config.yaml
head_dim: 64
vocab_size: 8192
activation: "tanh_gelu"
norm: "layernorm"
norm_place: "pre"
positions: "learned"
init: "normal"
init_std_o: 0.00706
init_std_up: 0.0361
lr_head: 0.00582
warmup_steps: 200
schedule: "wsd"
doc_mask: true
steps: 4898
Each number is 500 + 40 x the weight over the matrix's rms, rounded and kept within 0 to 999. Layers, rows and columns count from 0. Numbers have three digits each.

# layer 8 MLP up, 768x192, rms 0.0866, rows 151-216, columns 48-95
451444479515530448477501505493470459474495568471542549529511555552483535492542528511589523519463466588488467495501492420534443569551459460554461
491453521437440398518464578441542492508540504556471496419510435544452441456475491484467504537491536509494522527516504436546463576481474489547537
441551547551461470569519521479512444510504542553444532503428497505470493414514471514438480560419488517526484511460528532487472562508521544473549
425473510442532381533547451500499477536458443462517451478431440437470500474420422571564519422507479448500511488539543433532457459506503486474417
485537547529545503550499503513498519517522525476534485502554536553509466441486532501464472487528492578524412464474578545521537476539497499494452
475523484496540534523480467502571496446463537535503486555530465531500492566482439457510426496478541423454461513549522504494519526463515565526480
437519486484501468531482529500506525514515460522517536488473590522497434529474459546504439511491529497535470502533481436507477530467507481606498
453614493408573482465486477504537558483460526473468473505510500549488575508524478480470514541554458504567471511544481498457488476435531460553444
471524511501501574509583536500578567451439448555508409568521459483513463509466519485509470498580522500505532461433488489580516534567502557490489
566527404504503505519525461463497505513503534540470460477431492447501415517565525467451499494490457523457501516509428536466541501517520492475431
534523521491461499515519484460548589492500487433453550556451491538496477493454511498535492504510536483483512487552484483578534507427484455418483
495530527511546517524449489464469467482534480500520500497509515470484452499486522569515445458473493495474492567508452492550544419486492459506513
508522463466540572488543511492476461617501486479489486540543539512543496511481474427496552494453488489472487492524539534460512523501491471544556
492467531474579590530552488495469538466426451516490432497553437474473479482427503518565519500525560425468448499458491462453540526507452501500481
560463484483476533452454536462537480465533442457512477529502491502576373536544506475504497489482478533421498498551539504443470482505535484538525
547541464516518565485430581486538506434492518484528528526443516520476538502556527484489528513534489481526531519540500476455444543461518533462514
516559493548498562510540455507588532529474494498525528570511530506481502447513536542510493482486504473537535522562525467498452472450528497466478
573522552449518520515428523474502525467455485492506510477476462548431459495501479535557537528473449515507521532537555546427520542523486460475569
491484537450553445438531536472493510511488520553483515489599498522511524457539509463514499504513531510491479528523537414507472582596465523531520
528518543534493468497549501463548520493497482473502532447511461416535546539511469542580513496509408499465507570502516483473491493470464508491476
538540506516504578546480525428504547534454453529521576438469505553521499461429437524557484479479563436505474520572522471533467446502516465553475
548543525480477584570415522472523540502538503451484566480503539529491510479499573482467453449481481517537550519497481499514531543455478479526553
455524444433563545536594502492547530488559419474436469547477575448509572494482537491488447456498504460496469561434523528587523580541386484446540
462543478425451433476560463507501499503576459564455557447501556516494470524510543559552476456469485481545499544571490524511560495537450496429501
491530536478497466540472510469511516497494556575522465529508482582516491495488428513478472512516526498498459471495455534466511446509514381450477
538626463455501488442543497542529497448476507474488558546415495547543509543461521512470489514512541523476535519564546560496517531468514558444550
455528532484526542454470542485507464515443488468521454417524510576532556522500489533440566455582562481516532496536519557560452540547461465460493
477598507535447487491497562519479538469412481426413590406448456460495530494573498495474567441494398499618536514454485491533531509526464479564460
504503573520531523484512546457505475456492469520448519544526454410506530557405554508514519515527425501484474484509459469515491475507462488465549
461513511446485529471498483465515491540501392459494445540473501477501532526402515550543576565480513495542569490432534502504449520540487602451468
509512502477482483542503516500495560516461503462535523524536455462478459507573593403523502506445479605494548483520491476509503518495485564523536
531469550474478543562475496497530476552490511521459547516436535453471493513512457501493485498504531503451516465553439513494559516425506480451488
516434521433539509502507512502474451571481486517503498546438494471585536478494563531429552559450567398558426489496596421532515518549491454505509
538481527461520497462522449494484512516485557421518422468467550493522516489521514462488501427453586560504562485549541515491541447526523539479542
482519434516523443433458490481524463506530504580517464531481415504542516518486559484457427492418541433491504572471572535568538509546523527514528
504534503447507565489561524410571491537514537444452541466482465507463515518434482549467515512575516459504551519477540426523491457502490490469523
501502529509516469524489532515446450477498482492508511525459547485554479481458451499431515414522405489483490511479540541480512557483456531526547
511494476461496528467529385486491507483463519519516464514426457517529562441515540528561485518510449534543545468440479425483536591583522486553529
492536558563554544552477450479462492522502529470513463498408499537494556554504493529485528467583547450542523456429498539505468498509551450526499
500568492493527480520520510516511550538510503511462551599515479532511491495503443554543487466489486489443534441447529474446595482501436521537518
457438493484547533502487473514482531531552456505523528478447475558602487526533523478527479517494532503504507544525517515463451516511491482569540
551602517434502490490552535441460565500451525433435425525445521483575460535411405529532487465464511563426523516476538487500463445472468406458500
522484468460583530483429515499500508538479527458507539513534520475506431549585507511493485516496467486562382524493475507515560489551488463469429
523521544436524470494590502445520524510526478517570457557477468519520509505524474484514505443503491514545482421508545516485495464529461485535507
530459456575446482521477495516472497565491408467497476448516508553538455502539525427441530518515436489461569572520494495561517559487497512545410
511503378539509528445564453455454470474472500487507513433506546488461532474495546508547613485531518501478473444520507503530467463458525434531502
567521477491555503476547449463468464533517474494520533468474493472568485531506507450493535465553525499520493485543493505438537529448454501514563
542481533436487533500498549487510420536463526531524457527527546462582471523536489487462470478478451517488497525463420544464494529449530488489428
570496482453520447535557479450435495505486545517527453478511428432500542437576533464472557443450580502450474476583510490532614547512475487455502
492447549476441576510461591467514539488523450496522508501517521449514506478507544555495484512503516400536508492513507513549529542534502434453476
438465566534462530542554489455456541528486533486560473485490472498525497541507477575420504529486537461461461495508428499540537554489515422450503
492501433511581487505502502498474470474501537459561477495458471479550478455424503469515473487551544503497561489528444475515455524459471582502490
476535545552440492531488589521541493436527428485533509466466537463501462496485433539537546449455519524452571490452521469510545426559456459558524
469521516525546507535496503445492514506539539538558468535458586507543507496510480505505486478515486452507430435493474510435489497535506429539462
464484547528509528533420565509569424537535493508536540538493536492562433473470533507457497503502480566571423519481552495440502485519522542509506
499527489486510480523554532483491447443471514481559492534526523534563428577443531505482502470518450454503524501489502478597482554496469425515584
429516454524509506521506517490520454562515478528448513490452547516538514468436458480492522620496492562466512567440521464512552495499491517399529
607508504437471522510422483556500474476529530429522476509518569545556445576543556531532483464452497437513465491549491501535509480458493477613498
491495434495507540507568548473589555488478460427488520537481477476502490555576562448511511484469521476435507555390534522521476577500423473452487
512546472529463514487533430501531523484490484511399504480475416585587452547524429498536463491517474441536457426581591488480506470433478442534501
558462551472520493560529542552481482517532481534475599540499482537508517527476504527470472486439486508483498548464462532532563509542465516518572
567522482458559553536539599523477469459493458476472514528568520464456519545493431422549455564491510595480539511420523522495505621440500575519523
494514439495504545480536521486555549491473507422547497518457530510449485467386578519531488396481553516471493503515454567512483506549533493475501
512521460507447509547510494519500519520445496500467539465492459510526561559487491503518505493526519477471557437461422454485559558447501485514533
538485527575501412475420474445484402565535554431496532474490446532545468549552410518447507463495513533527506503596490512505507557454455496490567
499524452450534457518504524433515481510531522470557531488485399517523478422502532491518522494487520451486548512473506516490483531451481438468505
# layer 8 MLP down (transposed), 768x192, rms 0.0915, rows 151-216, columns 48-95
478489513517542521506423493505486498350506489463490580493564449554449488440464477443486555491512532391505483567418493577518503486468472477421557
541523501501484467497468508550546503519496459426525528536552478539474518449482515534506492503493527558518504514459503460479560531482509482445507
483480475504480519564548440527509528512440559574448419467512457542376476475526405646525497543468557488511470524547462545454441494562523528529470
471527482498568552503485527517520421452486566471460470448564520528474435573571579534500565502513514473565489499432427481511495503515524510491535
577482470444423514501473504445489465540482448548528490496426472467504548579466587535483530520480439444465510585569507480456457529506528519561563
492553499515530544461487531505447550513460538505519510529448507444488528475489538497491467474545497504517530422454521499444508455482468527511538
510474540430493578481479495546506444460460542509501472489519528546473484620484478481405480632491461471586509537521502582569513475483558475531497
578451519493549573468516545456456493544454528539556433456492482462444543540515517560479501526500474397515485491562480486582473502525490576514494
527531505491546537546448496481412553453513537481503507465524488466414436462522500477514456560488458448481492494528576517476443487550442453502537
457477585486440498480493582481533509518525451421533530569566455525521532532424471480518466510541471488473504459492484511516473469512519500557561
480525518488538496487440541518469582485519496518533445511518490477539579444583465512528476617514469500480478476510501505448465462572545534556506
457521425536503501523496559498560513491513517506479565518537470508476530477561506485594545516527495524592432541535545464451446484480526505503466
421444592499438461438446556578518524526475472458519468467572441468511533474487542491536455528520568469539525497443569410487488508511488470542486
449492434531503435536533518578540548477402459492468524495457527523455520482491508447508528493494485565473502487457444384508445528423484460576489
466453494486558566523511517496509474455540515490516486499507481566474552530433457514474453481483450487485467467505509476486455552489456469480484
486415481532496485559577451500472526562541473553493552423547485497379402441448553491530463456450457596498492500459473521526533498601489574503567
551456502416522463519474485450446476540483513472477484497471460439578481532456508473483526471536536477510470438480481482481489506504537558519461
540503523541507485454500455478454480473487516524449497511524490525455486529531527496509458471509493460528532538473511504502468512463512492550512
489463502515533508538463489525475504522496497481572418543504483501519491565517521546485536519501556445523454460468477522422545503496458472472568
535487495505470480510477431534478548524522527485465413470501458508492518442484482500476471459485543519479461457542476483506495519522492460514481
496514456503506483458481480464499520483487462513553431494532506553447483439532484501532483463526498466573476578486570456503570411552474542524443
455476530568503495506546468526470517512476523460538518499512531531535507528567492555493539487505469523524451513481562537484516506506479494503509
546504465523503576490529559546485503583463459458495463493549448467527491466409484544455512461470458504514546476531598524398477393504533437495509
525497496562526492511518514495518481492471474503533495488481514484502491574504483475482547517505507536507485515497502444435440510498572427531420
484503566533442578517576499544525490467490528451501521519431521482419543528468463443473548486494483497534559539525452512542490524479463504464540
447449557452505566521462491468400517498480480589425454497522485515458529484439554479523544516539474494528453490512507457433541520496499481492485
483486526508541579536489485528509525467546473504536480473519481505535506562480439542460529539511513480448545474505478482387528459501507464504451
519435513525447490486553539476525525417478558460469485436408526510494515454441478509503474460490472483504574560471499530512431496456509415580520
542484449445508451493497511448514439553484527500513508418447555500488462503497475494491445518510543476555521499543529582496512483488560455491452
481458495474470523500488564523519561436578548492528538565482452561512534408527575552479457426512482496563495436576488473467444499484536497448509
564468498511487515509557518434510533455445475566565452468588441446468456547386522516491504530485548475542450509501491506531508398519456479523491
491463520482548455569477520501483485392517537460538482405548452550515552479501451505542500518520519511528533494494501534519473538475514535481483
458542518531478573468503439454508519406525501424509509443520533578435566498557491435488470555452506497509543515552487579563521554457502425465485
494445563560475533463553551518500495458512512500510485443546454489562463534548574501507498562450551473532520510492495506531492484537497539470466
439441521470512564501545543476542453411582503476520533573499567476396464496525492504516504519474473524477479527486482516493515514463500396498505
442436456523493531494442525509506507608500567469439530486480491537528441521540429495456623508487543474438490586491489428475474458493462486448512
512537515525498490537428581525450528550473471515481439429412462475514544468508494503468486551534546495515543509487481472508523512471465506540479
573525466478498463497531509516491503525422525483547532429503488407415522535491481517565541549471522501520511481510465485485580486550515511495498
473495429512480534489514463518511528518501496458500504481505450503480482499513532542482511509450491531505540517456514546537455513500533456497514
563478473500478501447492506433489449491443500554544474468504552525480491529514515468505510515463446428547467587513495510496455545497435494493479
496473494445455540511521471498475434426504494513522555554502475415470513528477527534465527545489514528483485472491467521464552459521472510457414
443470538495559467520545507526453514580491513542553503546509439444507525506496546560549442477472501559451539474504486560537497540521482598547503
499518456481491433561506544514471566545474520509474462515478535483431492447405479489554502482546533516446494441537523492508449495486480462525490
472512473510454488517408492534514417520512506473462555418454479455511542490449506493524502557461512491524522493503554553457497504535466524499496
459570520510461556461492435499507572515495455525515501488546500445438510451514493589509487516482579559490503483531485522463540530488541466476453
499547492523450496472516495454535504447496503462489518474449498482477482582493563460501455464479478498515522536518519539502570489495503525485539
455499516513504560492476505503496493534480559523501447542528427534470550420484505511492456572441495497575516512479478490563458496554499498489497
483544451525512535510563529441494524526454509509397543456496444563506577464518543460526494442489525542503539464488531448459440502485477544559541
496597552481499462509499528480449463508487516500477539528506523473525462456477485384454475514518468475497456476482495532521487504471476494458518
470546394545497454533531427551444492490481448516434588478497447493512531530557458447468427493498492584470503507462449420460436498550473544558505
480548459445524517572453494525522519412568490487488549514563491525546540454458529494575504569492427481505556472466573456470487506453414534549444
492400475527601597475529493444474569517454493450506481480531515404454499553514502544479488461509605448525520485492473464498543486483530450500495
510507500497495536478486487483535471509428558472528402477558517445458488517502491493489421498404557419481494361495440480518514579544551490521456
498508438506483505503548481553570461546527510470526550524441519542540511507501472499505533488462453497595531459456571454494491530529569499534542
472516508533503460580530501485406558505406425556518497501486523481485568517511535502520494480483538528518558430507442485509520436519494450514516
599565456513535478494553494535464476548497524563561459478466508455388508487458514497487496496508470467458443488470473481510544483574410503499439
531516533471475532498490514505491530515519479447555538440450460500486560395530528507400512571533475528447444496487530518438451448468499519577421
431481485477489470472492500511507496498499476550536526522587501545475543533513481578506454529548514429520461492487500497547531519541497510505399
500499524539539477550515460497489517539414486474553516518461535540520517445562551466477515475485533402449542457508569433492546456471601536479435
489528535532506481545483516523490546489517508435515475447585495548579485509463566445497489501507499530529512573478489464438516480528504574514472
505490378493477483410427495432559443463454400479568425486533535532504456462519456467505527516538520439462509420528477504516434468434546461439457
493497582506454489564559473459574511551527509490520512478489480498480507521574531581485483526483492481533483458522463414505508399591462569473532
466525457528451470476518474509464426457533554511448514500413515554490512531499459440494537561604468432467558452575541468457483475525485479420531
490439504557507459462519461418523535454525519509483488471520583469446426478492484495521463479512505520540475568499525507538546488553480480517455
572520480442425516546490524532494539452545536512519522531522454521447474505453463493487519534588497488507549540534501467551433505497508480567504
472440418562443546462480557531478473582479549523474518498509524531476559454478588487579573515492439520552522583554507431540523488574495477529508